{"head_dim": 64, "d_mlp": 384, "norm_eps": 1e-05, "init": "uniform", "init_std_qkv": 0.0425, "lr": 0.0105, "final_lr_fraction": 0.0, "doc_mask": true, "train_tokens": 241100000, "dataset": "wikipedia_en"}
Each number is 500 + 50 x the weight over the matrix's rms, rounded and kept within 0 to 999. Layers, rows and columns count from 0. Numbers have three digits each.

# k: layer 10 attention key, 128x128, rms 0.103, rows 72-124, columns 0-127
# q: layer 10 attention query, 128x128, rms 0.101, rows 73-124, columns 0-127
k72:528473540537456485503550443479472493530484537466544541516358536595552549473365570499457463455495548496529567512518481565563448618406631584458417515562586456593377501491543435490461459450503475445534538505475484431518525448443429496451509561523553452483463514474531555598450546557549513517555593568480443490485426475535395493529520384487561454502608407558410475560482470537453540515503
q73:501556418474564412469497458560560476510433590503518478566470555491429472424479450541408509449501553520427562599470529515512417535447438570516435466415625557540480532445486481481477524591544516497570485452641514434534376500555575467516461517425600485540450532520518565510576484507512521570529504393487473527488436470482448399558538420429519612443579472420480518483415550535541427636470
k73:528505405397573549523471348515558543506424425428548453469623555487522556516530486455452504553509537541408488541572524495508507515453440509513428480503612490556494648562458508482416516487514521523466552536492573481515555570510328465532465479415488492457570543490426539545519548430519406622463409483505619544525411541416516467530455503571541527463525457575509513491419370547399501475499
q74:522581340546407554522495388451568551555503440550510401390480459584544409403541504559498520483533545494563616500608521440483555611433525592477499514423475520516494566368427487530452435476527562516636474532460542468448482414551471615464520500599605418496449510533487449467510584541549507489582485505496431511448421475517520436496512634489485517415473429479515542472458596440499468545489
k74:334432372382501647514443502509578541491502557509486509441565613568451447479487473619590503504560527596518568534564486445474399486480425546536598517508571454476506458508459410470513540529556549496528535474481495561513416479412498557554451552497616502558451451500562550445442571506496437429446473472485450552549488498615541505539524491537558471452462409563458531455480407522364411579440
q75:527303532468459498416525425456464469456580372545372510421439451475377461533537547478476541502538602592547422541482510512484396393461472529496510494568450560576535549470460535512482523447433590567471446608445474553481486470686446488489481550536591556530427463569493542467403550500509557482515501574518523534531403585499441376574505480499567470568428548424497440535536474557491563553516
k75:594448383532508560392611531580507606622561541612556472489403464407467436485514554490551571465476505459544583504506483537488504477567488434563547384491427521541492598486477545469568608379453469567523441446441478470528485449579428515549499472432558475486424574570479471497357534531523466514621471545440489433436423553511456432539463448477554534487441520528530466575487423534492495563478
q76:514546596436474340563514518484493535541545540473524515482398593535590526478443490413427450500507462341518407455536596453485528475499474505467558536501480520522579536528486529520503515548514518462608474490446543543501493521598430450437500564390542488602389508452559455507465521521602536547408462540478405600494587550454496493425600462464459457465640574625372523455394474466571542498485
k76:459543499416471462612411495526553491481555540632456416507424497496506541580572347579553544499506486449454494515488459526521486434461492475412498504527475573612438551474518531447436567417455540436571447569566570434559601479555312536449490629414456486492400456497517480489482571584534548569543532521502473555531559560407500536479563554460419430482550452542461585442519544473504533418485
q77:500524373592526455538578447583461453577476603438534508514552459480472530535494490542510503503562512516465504419533536575452467538545497614545369501376516484550441490497413480567557488485538561502479528501465488502478418559441518516411452543591420490486523466648625576476463397458408541526416501478481552438445451601517603424413462524502504429499588558423447566424501546536541448413503
k77:490539444561577561483366388460453507497472589369535491441543488546481603453544543542435498547450547447451504498431594505560489443500462506563398478510434486552454439436525589614559571538503463533581497539470474569384372581485501574494484507483518495446520475440513518427571425462544464509474404493542522470494433536461534511547530399546459605525554512528436518526566498454399444504633
q78:375514486515396573422403520445466511578618554535509393451458511570560495625538523483508498523438564539399507608508460532450498455476424425424403566545508565602531525397547497528622453522446416471466550510550599560495421533585455492527473485554456545492522475497505490442534464353561498453552515473508455632569368553542530415506462401450462467440476689508428490602474510450511487534557
k78:469435423486448453474497527445393552622499473583514396457471576502516498565637498379468631533457437639521405586516601501456452405437390352498527468471451657482474469507479508535524498585457539488499443450511576451550441455532536443474523533553520527510563572482628449494510515411503438537550521550465494581421517603431450529527484487554481516448530623495400454459420454464452517584397
q79:545533460505610456459537587508504605500529487478489490418509560503509465579443535572467500523588418398502491513573394459438328485502500503562439459578445537521479430508510544657447447511485468453533592528513344503537564468457544448519502311512560535500638457452437610392408583529503471500596472515523586409469586514505554489554546494443517415432552499526504377483519533494514543513533
k79:533462534559511431438555589577466589467567414504466540493432604547560542471540510574501378479574509331424398570476415454528467564458460531602556530617505484442418552488588496551516404502550434457436502531398505491479515512528525485523479430462472492515563587475603438492389494380531462534558437512511473484468417517454532548497491535453591388431562580518597401500557578372562428557556
q80:535517473611542516476543562525512527520445579535520487584482416503550463451461528472483458494449433523492627518478579417426445513532519401458440454415584488536538427570613428432555534487465571495552544590468449488513507585582444445566493578520504592409411488527450461522582406626478554520526537474450549501440462505521511415566421470500396425445485505469591437534449455560491528545454
k80:411550466620556501497414438502507508578381554456568530491543524530427526436589503488457577499456467491470544466531615463490523533466594485430484474506540490537603452550479380528496530494454525512405469552599488504575513526524530432570520477518459564451471502509486385495469448406529540432451628408464510491489444586457514412446570486534520440404481508492498464582502458520603586595450
q81:478515533493467403501469534637504520532551473561472531451449530493578553459463607486494486534390478606494451448418500469474539476550501446547468555504505499513569553572415590508645456560464503518478453513623503540402506472513440524595550497477463519548401414435538407499603589409448457500469505492577498486432436537427517455450479478688433500471493466454449551528494413493502411543506
k81:547465500433448480470446509607426412560452474489512465568447579446544421462585452533512501486417534524556511596473529593528604447563461420423538449461442480532559451483470500453560443468439485503497565525565438445448521523554453406601466494525558467505545418533455427518540577532545500486427520449528500534397581565528537463512547523540451519604595475442440537491507462459524457508539
q82:511633508425517569545593456445542577599393506605354439578517538460584468613547434530502559562514612472549482493458558586522495510492526431541449449526513405450452486453596518493452550491464414426366422580549452447451414487517474592452414518564488495534472521540532609435500478472581533553414469550427506488413509551453529469495473419531549538421462474479502583439572433525596562462492
k82:497431588469524487646520439431630662491419470484346488515547508481589468387612563437426539558470553451560508473447533508517446490496511374493499496532559483535589506389499498466509604453455550438476565464462457537514470531482474377353567492455517503556461512481508500476519532442555417545545494563479399495464538478565478542550545372502558464459455502506505487580571497561529428469615
q83:387514435528433434523331512594495447499515472445492479590553516368536408479502625563530529431574424463532513481529484502568568531477511498458480456544469497571468525474522583545457496454471643520452536490495417561482547606518474448425472508415484606541521478527536589441486505465507506600531483540455491562574513476502445473500526513482474669503435575517483507511529410503444459426550
k83:497485529502551508490471515528454463635516534532491399466547435401516557573490680494520631539594569433484488500527422534418497481608541521457472500502502511499456484467529449495411404568523597588492498550438455508562524554499483542489464560509482552453496491474478623489402528443490438570411467470431459528485525474488488483451502474444459541491527561515495441500460536393502461524465
q84:502471523452536551530535393544350478580555476635608516521527544525451479537460510613486486531664532494488499414436571437494498496401580435439438519458549601480629571498490577536418543683375444387438520517494425512519488394523506541384583466484535527417420422528433469512576408589404523501466528496607414459508501519542475509524455496558436496511560503433530426538518399407618392465478
k84:478363400376445587368490390488512472532473393545502488507521519602525599528535494501613452433548482527540641453447676499439504554571519445486531566466413473444541524432464405447445497553416507412511500520433467589460482548577442562439474482471479542460506539490460390577464368477495535654508612483521531455447470582574491599442513377612548464563565392452483546595497561470586455523511
q85:481477391456492489449511460474488480455567637551574472422466630414557513553545576378510530502501512408451569509560450431457569529511410583405549570481428406474566588533458588540498541522537517439597522486579528483491660568497573534498513421498495522546459462542539512605593465523592447544481518463492530363451542452453465475448515395420572372373520468541486494527451470587466487506497
k85:604481469514491460480563597528534470463486608419531552436483513470402650511663498478476461509632387533490514525443514471475424501447433637418565486474486486536603515489549584601365541496532482381534573516480524462463626567469468492446427551525515415469480453522603376556580571539551501529495455499496510447552531469506569434464539490498525553521505459493417429399480549431492439468423
q86:545481447513468431435487447506494544536550525474440398560536457557499526499507574542525518607477483489552571494661492520450436499426512455455515410459482465575524506568509463460449524533523463388401521450482465421554487598552358556502451469438645490477540497543595509526460509460501458472502521605533610478469515464499445430453526492595576447517632601528376516447499524533479519427489
k86:503535487565522506593424488465428575505528558584515386407406504604465522464567541496503431537516455430580483482544498581466502501451505467478475507559503409433572533511510523472527417504504596581504431523438437440654514560508559489484501543225569424533457479517611466447449508461451536541586490443516569422504542523496505423510479460586507530460554540562467499493470541402414474519566
q87:587477393524511485513532488547564532424463444529489553518472562527523533447601492534501479566507492443617554454503527534500492525535518459394476498439406460463525429522468546575568569530471572456515618596503527434531507453540448503573389388504533452529355552442521515457544466626475437585469535442484489497562523403514463538477479390470541642441504557456508491459486436377564508643473
k87:468497448480476548530530414541530506478397430431400527563503485562605514501598531565456451449547431412487476529518445469480531517581451511369492502459621478525518482570540516472478501619501513483535561400424558557609587476588450561571435489505638551481397586467470395543477570543388541441417434518475502454487620496475485460458523475511444577474539526461512447569528444535509502576505
q88:482450578532455509425478453506566502503443560493495543466504541559589530440553459528387523629603593460374590448537517394503508485432480429535545468515481476465498476612452604535477516367540514503391457501526406545472461547622610561508520472509489554534497389469512544489400574570474560516496504440377597474455469475536479410513476538492472534455566537553507518390497472535508466432470
k88:574456522524512520362481574519536487552525441505484455400534530368557529442494560512449508573453467510541498453482477438537521511440496460404601504492557425558572474510463539518484539429589453536501525469519542559523456575586542609424501558409472412428525416438482516484371547485495478507486600531435454444546509452507527502500534450636455376338625477517542524506521502487472548610601
q89:609553490524448506576440517551468456350480523534431491472518517581449534515459583429443547482445474484409410446465434425507575513554496507588447520508502558518504447517500546373553558461469532436498499449491442526545551563566491498466565433690419508443526390563503561488478552482555521539548583535542394501485603587522413504416488485544440515609494483532545581403410519525512368576499
k89:560559536416495456514475542431545418490597543501550515489479519572571524428543563425483472516466532647528463438524432416590587500670508504456462503419439531495396467471450569564558524514491511530364484534531406410519498598553433499534404555582449462424514392523521457395400520525558464472437456510614438450483472573541497456348485491513466463472458512557543567522518534505569458585444
q90:559569481426532416469526474553508626507458523470574467563455507510476529461482479549453580341579475586463484490394517485565427484516460467480558526516325511608631418470500460472465525546541591559555536460413562528424480499459653575414562518442516437607579467566377557527460444434506497544605446535543512478510441543476527443407385480561467550563531512590533438462529631474422388447501
k90:366557519335567384412450426552500529557549452596504574478438567474327586566482505566544496519427483554445566443504423559515433500477426444489520581496467510503488493493546547529513459469581538570439511590440605588438524615448542548400440420467518523518525532434412551480460530398604460454490465520538439444482425480515523401412532565500413557590523495511511510500530520580532568446479
q91:510465532530543437508452509582511519513461523502528586435395440478546503514506519509511563486316596447471445469546538522538481561425554518519566512524394534422541516509473595524440447644524546431514506494480513518535495507585520382514564576518422484437469531556470502464420496532563561411484417425425612485505458504546464470546403480521553502440402573451517530545431523584444466479453
k91:508413428574457484452436578573339552570489511464586561535472494428509496566536410512477497453525624443440578424466457435499444503504500478404533452469433503495490509527527554506431578470533593381469570580534434451579493536496556508531582550562535441505478562411531559466513549486508537516456548488461561457533370454492486469505520495573493458544509501489513464492507410615530455492540
q92:475584499581505526495665485464501483511517548476443555511557465479515532502409493432511520523535485477550497445509469448495507586469456449439559480414401503488633526453534645506433525420495585430588559633517518478542441532490547543546468504458470540543483369472433436528467470474458606485408537405555495448550425606495415573510569506509577471502543395487564523556381351466537578519558
k92:469473474466555472418464592532539571474441553436378449505470428537576515472516570460470550468559499541446530473516538503496494501395526528457499467525561399601550556420609655436347509488467536562635480523601495517482532450431492606519479445527464517549461465520431367468503515405444563493460503528580471441434398535541533537484502551461521479555609522455546604506488446446531553554394
q93:474464434408557511492540522480466560459495483502364469484530487461567624428468575554413445517587469603545532552458581469548581618508510509467422603585511526560518505481547360544518482454454529572503445494590460535676537477503496422425470502470515425503520405469467609545531438544451598520421599453541487410420534489560533571393555421436412471538417455525458546514511500446406510438468
k93:497581587542421455490543412525465558545432516471505466502572420511535484574478511513491423487526469511469535550373510474659494508496307522499464620603514423529535493526494430485538558565422455541475425497627531494574509593482383474377489481488536481440539471632525546578451484496517496439479559457580454428372471397522522584441422436466506523510436566502471535582446601496432557585462
q94:589475342385502471566513464509552497500520450548467432406467430607495475453470483528467472588559530469541431395442494555420488515533510520534562461602480467536444436487509504529497602449507488500527519452460518531391545571503627376575553532509433510482602489547555426441550584580593583443423596433638429487468503500505497519419550461522451544457538530373648531522544453520396518459479
k94:560610471458473507661550528523617558517505409482486431471519439582569549494492470521463520446495481473509578444308362451497483587549502537576594527512491515567453606515545527533529519569522451481451479557487384439433505487475551504513473516539346522469495561556470464449432511479493485416469603494603491564474518586589582377501522444514466567532465467430447559473551361460425514504528
q95:423481547450512533491491565508451430592474445507593396510504500512498630558649503445420511479499489656470480547485435591569565449508401628480433423521514464438547502483518548453527538444502556402625443532478580485554461506479462475602573389522564497505522455555501482452514464468525431562484421384498441498384503505539512559414461515524466464555458501494508445469529433496504509484542
k95:458412536423485520419589471508457597520507394522603560542506484482461579503532478413515533530548423562627484473521529504488571450504550564478511491434549476497416442513499453561465531447386469460626548504524520532455416520390557430506516494535431431521475419622541420535490486517543438485523407521559473433396587566535520517563486642448374612424471599416506534472445511541494498524559
q96:510525580451475549598407496547459605474495425471480477482457573514439513572444522476471506511500476519454468424469510494473538598536433463517479478495412582456522525432567519530481490470458494521520531511565475406550511639464510508526500514496492448548480645540520584502523513496484498456468419458480464615501563336508530469480494451507452435467416539488568552476467542527410514550542
k96:560499519522409437611559532585508591371488544547455498464480563501503485492504520549490540582586583521457475504504406421515461595579502405515490484379484551543463501520572485562445523500386496461432566546552609564499491567508529468489425519542564532495532522460441521474507486486504524477470502427476476536418516440461459517372468564517521493486445477420423537578438560521413461468504
q97:563474519429507461451489434489606497540516428527454503423478465479489496391574341579619487454470544435504438490489469386527614430469420386398420553548650478459621532560551473557517584453488484503623522449512505566568545517503509463534522475522473525480452439534488461505396442543388511552436537573544598474546485595507570571479545560462456521547539469452520514414539427441511505529556
k97:498529473541541393487505553503621498443548413487588496515554417461493477512574495581463515380520416498519483402449543446522502430554452430519509530536537461479563571343408511531544473538445548577577385537513455596466544414495428600609513506489460463468400517519536456498465470463594525505453553488490540583547536450493477534483453492424463511466480494507518486391599511671499524511485
q98:407515502538427647510539532414649457568476556485561523503614479391460500492480504488431550613514495525481424380426590522578423515408418507569421552446505468515530473513470559546556369508465533492510433481530507385476598519529477402544460475516531601512526557485335469415509504430543569565606555509432560535518549584497525629508512530561365486387554479469421447394539453448398495513488
k98:474554508464465558571516526457546588517492460351645455566468574455437419415420533450557594512513425439489425485590590519547489419560550533471560543502462538577514501476560455536464381447400472444560489526576491402431475432456463421573507520530504600534525636411420484470426548479465371531483507511520459491522473430486654588491664456624468456445544545421475392523630625506491597496464
q99:525509490359446503419475570501446551516526581472546425453481482519457541444537512527505466532579504577423546527454398546550535526524538473412465523429446573476497473442473487489464481488465557556528593344437464532410638527420450456536553469339460509468566525541549487466536490488500491527476430533472696517503577489547509558493567518516651503421479537516425454542417469451590524418517
k99:504512409392582430480491460492387440494414543542543385505588507462441560541444564558497500429617442596567566555437342462485526446443480518474501485530495587472520460481538569515573422547459477379514481540452483556443589531404530520494537467480477421497623530544550482439471499531448494508553449424424540547538502435563427560454474567487528524381576575458442359544529587444530576449503
q100:530524452491422530491512479490410451483463445518498459460389520372557460465487508436483571502530411540503502490518488587518565513550537409555541425578549517472566517573431423489473503535582484556563494455592499534529422494542593464537377415533509505521411631488519495530407488616586497488467505518468573408557510458584493488423517515556381503539468560622498443395467436444623510427625
k100:504511541545514478482524471478477510425534542511443502456362507381492583488487388597450591485482482517532421541483401473408420528491513559462544560484574466469424463395416511486549554593578577483610556532560519438579509566489406448551476363466508575442466536557424464449441424583574404554517632514476593459524562460512542652509456461479496468456408494468435437494576466528486614518510
q101:501491496501561536417535537543525539587505550433496595431534507522476434555479520505439462469462409426555454564448512509423515465500616631433562454433501438512524563512521534594559604504570486546406429469440560571490581474526544412536511437467453416459442570522352503535482458482534489522374469475457522489464501514386509481502434530584491530509602511577557476405520600476537505566539
k101:523493439565465436543421452552486520507435612482420498540540496496510618474479463492547432530573412368504531508519529457479531414476553476511560568474485461459464423434465532518558512370580561454448524498445559497490513411539525462512567510447513503403481492524442484600520606498515451542427498525678499559554491559501593531410449581459398445576448473563532459538511469532522543458560
q102:519468506415558489548488513438504484438526571478595458523524578540417524499441569512526583470405454508538522441482390435515503519431460455563526497471551508421514360504528483613381484529577464521459499490541532567549494557615381560536529490428431463478476517593410549499566453473462562520435437492497476514476461444506464493493525613438556509522537584397511513511564493560528428431537
k102:552455539514480484559458474432575455513524585453601451544417439513484515598458488509562548466533521441548468446524563498460437540500422476440488510438491546422463531511473479484439528425514465476526543543454491675600544523562431510475575379501436424556605426472452564446540474400482567455456479521565571479463562443570467464478421526542557481482519556464479428528481493485482437394532
q103:558387474481597402558505450506446502475580526484543472518577525524468629440525618425515491335542562510408450559479408467556394624501507418454527424543663445522519461520652502625509444460560472451527607552443513492484457524538467568519440545494462581503477515450536521487526526508486460449478523437478503492537661530563481512490353441560440532557395493444454466434471529482568507479444
k103:490494529403521507459452420396509530489551489474545499584470414445554509558603635509473471483452489408520473551512519486490405543462536504480454560535525514473455405568465555487393579479440433614476482528405407494429408584525435532480462360518464537636495586509581472552554532575506619356598472426424673571431514525508564540326512578582446509500396488490513446462443484483595440611552
q104:472471565489521415445492473619516524487422514363560471441472420622411561580509465487457521468586528439488503562411541494548551503543585495499437529583602449541615553416454457478481449459424536583513590466491512388447498543535464559458497433450462419404431480453355407515431475530464547445571578502583533501405486470440513586550532465566541585443488478457570583536489528643516465572494
k104:484502465416492450408476529561453523482421492558515431581599391542490523478563459484413526328597518653495487501547534594575523520526451573525405604559482542559474542433519432548623495377500484576406574537486546425504449502596541543548494459397398541491506539424397517591395409548499540468509445542526555529519531447497495483455485553517589453474539367438535491488472469523487419483532
q105:456522498556528362558482517507511463487458431504476497431524544512537519537569434411424539426479444477512544421607489642495456423487483530572521530490598436556503471421573524410559453536540475558388488489415507538533516447441463606580465499536472424460498492514490454606453531556579492628509590586475517502514485495556499453553504553530390505452542542495507514539435514592468476438473
k105:505596549539473474570421549387449527527461505440487463498419594473486454567505503488496423437448558547535519450566557451462520494545533539531470473523481402522441388483578384547562509496574517467539504503426456551553491547511520544513421472537499432492455444460470459547457523600494442472552608569497458592564554506377532445581520553516533554398511480491593550509434515534536422450463
q106:551590505561493575501480511480577507470586466521421539496538611460566469593461586519435561389521444459568510494551506454541459504472552495447522369512556526375492506485553504512421585383510421578492411493545469291579562448438524439522568519412526398475391348533563446500505556468452478456533519568546467573544520552581505623386505441518538422429503547534357556485385564595485342567511
k106:480630539469608406455461505547647513442545555499448461480522629447635486522468478413489422471572609426545528474642553483456483478586465548443581463434594478407375538501593515432569522502456453546504468565665453404528511348406434457430625553398545413424576432543567448546504438466509502534470432488500556498508511476428462426376572545547569442561481394553428544549442618489527423480500
q107:416715418483509474501500482495503513547567533555465382591512409620476445473541434369535496538460437492418463410433510389570516587594428512502467591492511404533521525530482496470488522488584525562425509500472504542476500447495539486585532542431393518529494542489427600496428587406585517487504476550463475541514494614469442518601522485523455472528533583411516519623509489456581511528457
k107:503581467469481511516346505418497607491585478567518388611478555558528480459523490458521603522484443547466402527524507616432461537546438513468515497485419458599577443424519519467448515499488592432409373449556470504406553550445518523527481456577335478524614487544443612503562647444482583484435448569456447586559450555535442567497517476416487483413520470561522521563563403456518533410534
q108:522409457581589524561498478473603682459452479457436470514400598500516515512520521502604574574441554462452491503549436585579364477486467563449519511433577482586447499524552442476565520460381503490537419479636466553444445533470497498426544463452516458457526581490434552529536454495488525539443452514515460503536545535501491554402455520567475597517460489541479476547347426494515575501365
k108:531497466514548528554402482510529593456476451452377487586410469544469487553523551513508468405426525546491531462463461434481510400474500549489452433489529462572555501554401604590486410496430411517455618500621486497457488489510471512441469512463631519603546542501550628554512481502554454562553544505557477499384602484463573478431480488471461497438485628603516353538446384537596491517485
q109:414551532567555510456525519347481450486500506415531491427536531527439592553353376471473519428530530529622577560503509553519455628466483469502614477500469510433520545543574577490618559521423412514491469435429460565433547401612445452471506542552528609579459543551610507502453468516550365463456467476472434491468507496552463506568420533484605515476387532512541509441499581449434482441424
k109:445499535605511517566502518381443456543503541420476521570466506545530598482492441490540502572496500592500613432447483550507396513490515430504570421528538599514431434625543607497389563507502453513506408456404496508419488467493447440445453566403583474560447504503481454473417446438429458491537494492464455578612426458562479587516467628485502539491528429468529463449353574625502517628586
q110:535495497431497447638518539574553390536591495436369448434480479555416412542495568415555500584487560528419498527588568567474497496442529514497482470577449546514524604502465538573598587483517448417514586422583416503471465531452503567459437511531401510496484557494422479565542351468517516542584418487449475505466494514545556516564550490408513453458580483520425478435494515492494512472393
k110:558502566573432620589370574511425502443421487529458523461587479521467469541563564491475458538567444559390462629513503461586393462487583450505542497477425539471489462531465562495577571482506522468498542444510517539407541522469494545525393589389330448571441581446569537470521482543534449604481476542509536502422515469471542489520525464518593539462518496529307481489476524513542521488437
q111:607471486446464444425455456513471594406426573497518519504539372502467503496448481404466516429496511508544507629546580475387499517518498403551549530533512540486488585401551557519506535530522512389483412390453616497461466565458524484621565560491636496573431513615494616422503510376514591506505555428400488530602526500513542501465584505613505506467451479465479508429502461471525532480447
k111:515532452507446530558570551564472564470455538538493403682551514400524504508459530560493408537481446508471590623633508525505563503354455377469493560389586580468454561460533567548438455502457518463473440574444464459490449621382487503470531572559493471570387477473502517469373538429514519502495537444505529445564568519521484452486493511576508498542407473490516544411550451547459520524496
q112:510476472511496415501489548499464525529374496478602534447470532538519483608599630530500501436504555553527501477479486474497405739577499434510620526559582535466447559608393594526432523447451523469440516423555423486470437394441510498461445536522554544399533496470624433530465490615471577601457493480461508573527457484345386528520457414449355423533612506569348472506517539440428495546467
k112:453521586455495524395471474511533391446404399398576505599492486487461399590535603601542489494464497555495481576413410503448451617568420434494574488436476389498432458537592553507502542434632445535496497327511560456550412458503447426502481638494434489490473499517457489578609485576544519604509682360458494369568466518361452531473573503552453455567542542551557479572447543399447480508559
q113:532507447445435477545470515457359414581484544491433525426513523576563497445570540586550546499533536498524501523417402538391446502507438432642433550452499519469543441516440494641503449452487554480521509560446515493465463565466530502536660380513543501476600497535556423552544432511571449386417503616489496418456512506408489518659491557539478480521438545529466507573484547451539493574497
k113:451448472412375460505464494490494432536508494461518573520438535502448379454405499552472503482608514442616483443588544479460461446534475449653551540507547552619538479481503677544538507583568523455492519495455501537466434504538540475548565511513459415508604502583507440479585384509543486449494550432487461404405537607527453491498450494452587553457484435441562440453577491387489482592572
q114:527529516518512516430474519562535554644431539521493454592643424480524424510512411446522541472524560520515572392526380509434568538486594552472496478510482523557418521533508496563494512535435525570498462382506493528501499426564581460509484519553511360504457367407556448444495506397593534544513363547601471440548611487592508580531445508433457446500397539414445539506592369488435391616489
k114:434483575534544498466505507538492485612566480481508499514678583521631530492534333409547467404530482472533530444572431475471458535545493560487546477586511451491502407458524504413543528483480503513521408427489433392387457536499480550402522506595578480510529544453391499481529500482629540604451510461496506529600571552572514402525476420422477496553451668390370471526455590531389424512568
q115:432454561555466491517558392568510455479471549480515442567391489508573542455504514420570557555484550542514541503542429455488454496522524489497482419539534491431584471494615571482535425616448578465479570471459543535484551439375470473488465510399403523533509445538564441446497480591490515608475479531564387428506502406454657569561489465642516552508552518479411605519387449464534497417587
k115:546488570424476455534524597531550453527488477504528445590483465556516498440472485509427499474468502564417568542435612486344451477561527556412356533622523511482587358455574531485433470553410517443642572526451448482549388514479565576506550517446530428472482462379533486492450499596537532568513499429449452584451542552502469452475489565520489487553580510427430523521515408509608574458593
q116:550609487485516586435449512547467460451528435503495519492489494556550488592491495381461446478487519494475437510527502482626488587471571567466421436499459488578454512626464520522481538467375558474562462472526448512478422515457512397544433514518499533467442487457600435495452517477534495549519544412387430392579444516541523491525579517507539518507475460515458434549542678463494510473637
k116:501414464552478429409531509442509499501565461467516495481525472585568501634493509530403500623554485539385498583576462461565454485486514592449532382518538527521442553455412518496498466514556488485526409523511531369556412396466559470554398469572462445483422494603480533466509531500535439574570447446404462478516500530550605592466536445528486598517544438536456524597483506544527518494528
q117:533428496468505500493461562503469516528594466438507483478566377398508611584463506486468538485458535433472575436456606509467540538402558443374580467512496511462489443498547447529476453504515475547489558558478511524475512444537589534534542429575582458483520495598478534547587459595473443491542573394479483468355478530520383505505624527493424579555479543493354599519550462496462468544478
k117:549514557480525509573471580489428349459590511444439503492499434449496522536469458508461551559510488420657615483480509520572514402468492576492530598548440494484551513546616401505534520515552473574487504468505570470544375504469375509453553499484422560517495555580463468592434491408466526470471487489525577424464461588464449491470466495510548552467580536469384528584465449588414423572423
q118:549528392521473468440510440535590552400475589476598412438494433540515478529582509447481438439487496553517547412530445497481545495499484472452495529553472484488552503503483475509469511505467481609511519500565507484531440419494459485564477570489580518503564463511435576472593602540464485518462536573459467457375477567416383568481426546473471496515573569492494575533461529516495486464563
k118:526551495445462483415484458508568573479568507404509395500438477503479434409566492543561452539502459603537479511442454507508550530429393558499573540507562529450572464508525373472484590520601492565495529504506460463574461526466460498599512535477511462517591433494452458514443506452524595503441471451525445500549465571500474436514529529499456580446508535514484483537466490482503443391468
q119:521543570545614467366486508507635476488537418491563440465532486583578566489493515479586444440537535495498451523510590453484470516494491460631510362511481509540601429478414515506541553452502548487495417508451515374558545461440545520437515466484484411486514645515471423523552567514528541453540495450338486494549524495498565379465495562377528395520480566508532494478462448480493499523527
k119:561409470580592528437408488489566525572538465610449578519487520515434495477494449487459517409584408440349447510570460447472560541521508496592506561515576539503438563472589378452534571446523405464548448477562583488510494499373507474515404523443490494504560550440531578399607470583365497442407547464477456469488567500486502517440445591562483463529514429530513612425529488588505428605538
q120:438529519471513522522461556569343601427499472305487569531570433597524424543476464487541567544487482515473548413426523626522475572556448527455477478604491577421440625426452419467505545490500428564514510571510536419536517558505511638508506471467460598486520486395458457480480452453637441557446572567582516522490551598469521448448405522415520597442452456418454538476477496480486552486486
k120:431505593457492491492431547504488550519458508428320566530520493494511458466531525429488533421521587611619465485456385557430447488437562351487397486453433576466503580522560418446500541520488406518476518525534489423377563547592581644564497579470500514446483500556515501522561497425504493520515444523461550510516492542534605504479477567450510602469454430429594319642573557476383513496461
q121:482536530523414480504567522507545464465493470639470505538432538591520444479457552460506509549481507406440556456497532485484499545404480474475470598592482414483516494514488477391434457531443454454466532537489487543516511525353546453431525509498575508498495478530543517481572447513518392537520477337468495481485498523442581547560495505440471543496534504373521613528528534537539485442610
k121:519494533486470457511464517559569445483561465502497564470455440590544520551557475428498558542486515512548494594421582465498542565507410453536420472508444518519562513478387482408376464538525475527451521518492456510572440492361611517486477509573543460515486521491489516569461534532479487536360476481450487488473422481444539496586475465521586535382551472397522545523576499550517466467448
q122:528536476553470507401368518544400545502613474552437494365459645424615532512499504505467457495478488548464538592487600585528513606455553550507464571412527476471561500572527474389504438500447460543505508496474501392436489525428410425452503465481503465562555398512495592499493411546531482434504565580424434542475535498484514507506463572519523554475500473513544428496582380578539535557513
k122:500513487454474456544530358495413557510474523581430553476419521475494461584486508503494507478472508483461643517429650494499632467533501599541486441453531468484511508494501512505489518563588543486382545490521503377471503547520466371524494514480507523472587482575613521583450459509509448519467413482333448533540634483572501563482409520516436468439606474473424542453558583529533476577418
q123:537480469492382509487554511375567465461477599576530517511464504467446556457435521474420425560492479441501466560421532440517501480451522571538530473605493578568541598470378482620516572454436526551410592538566509393506477486534572541624484470534503549370432549538466392472499459531540410473585342538481451442522484369602474449461336483563560445581559473465479578501475551503522555507546
k123:519389485493411579495491514508517476556459622457559552460511606565354557469445400473418392570523499511590402540508456541497486673429450526437560570421491509490456534417376512486559570559337528570512550450511537417482459463574543578536452505443508466467522657616439509519440489495383540485483441587488533509525448478495450454450584621523547458489469505534407572509480461496562536482567
q124:503538494470509538428478477544487580399480382444488462543491440511393579461560475605460593461575431504428465459555467548448528512548538589448522532389543546498573439534508527545505501514510433445530443638517471422581437628485551356440531546495537563488399522509539536580511495492439427480468452482522550536429498449452486478510519574587480473583523350528356522672534499450512468455439
k124:506450400465586456487468431553542566389550508461536476558455462453450439499420485593529426557528462529422552422486433562534594471595621549418468413452537478465588437444450450505496451472463436551483426555536611526509488547568510495414559465516519422437435542548542496514512442447534533433469472436516578451455501634460515679583514501570577588525509466510499526498348509389392500474527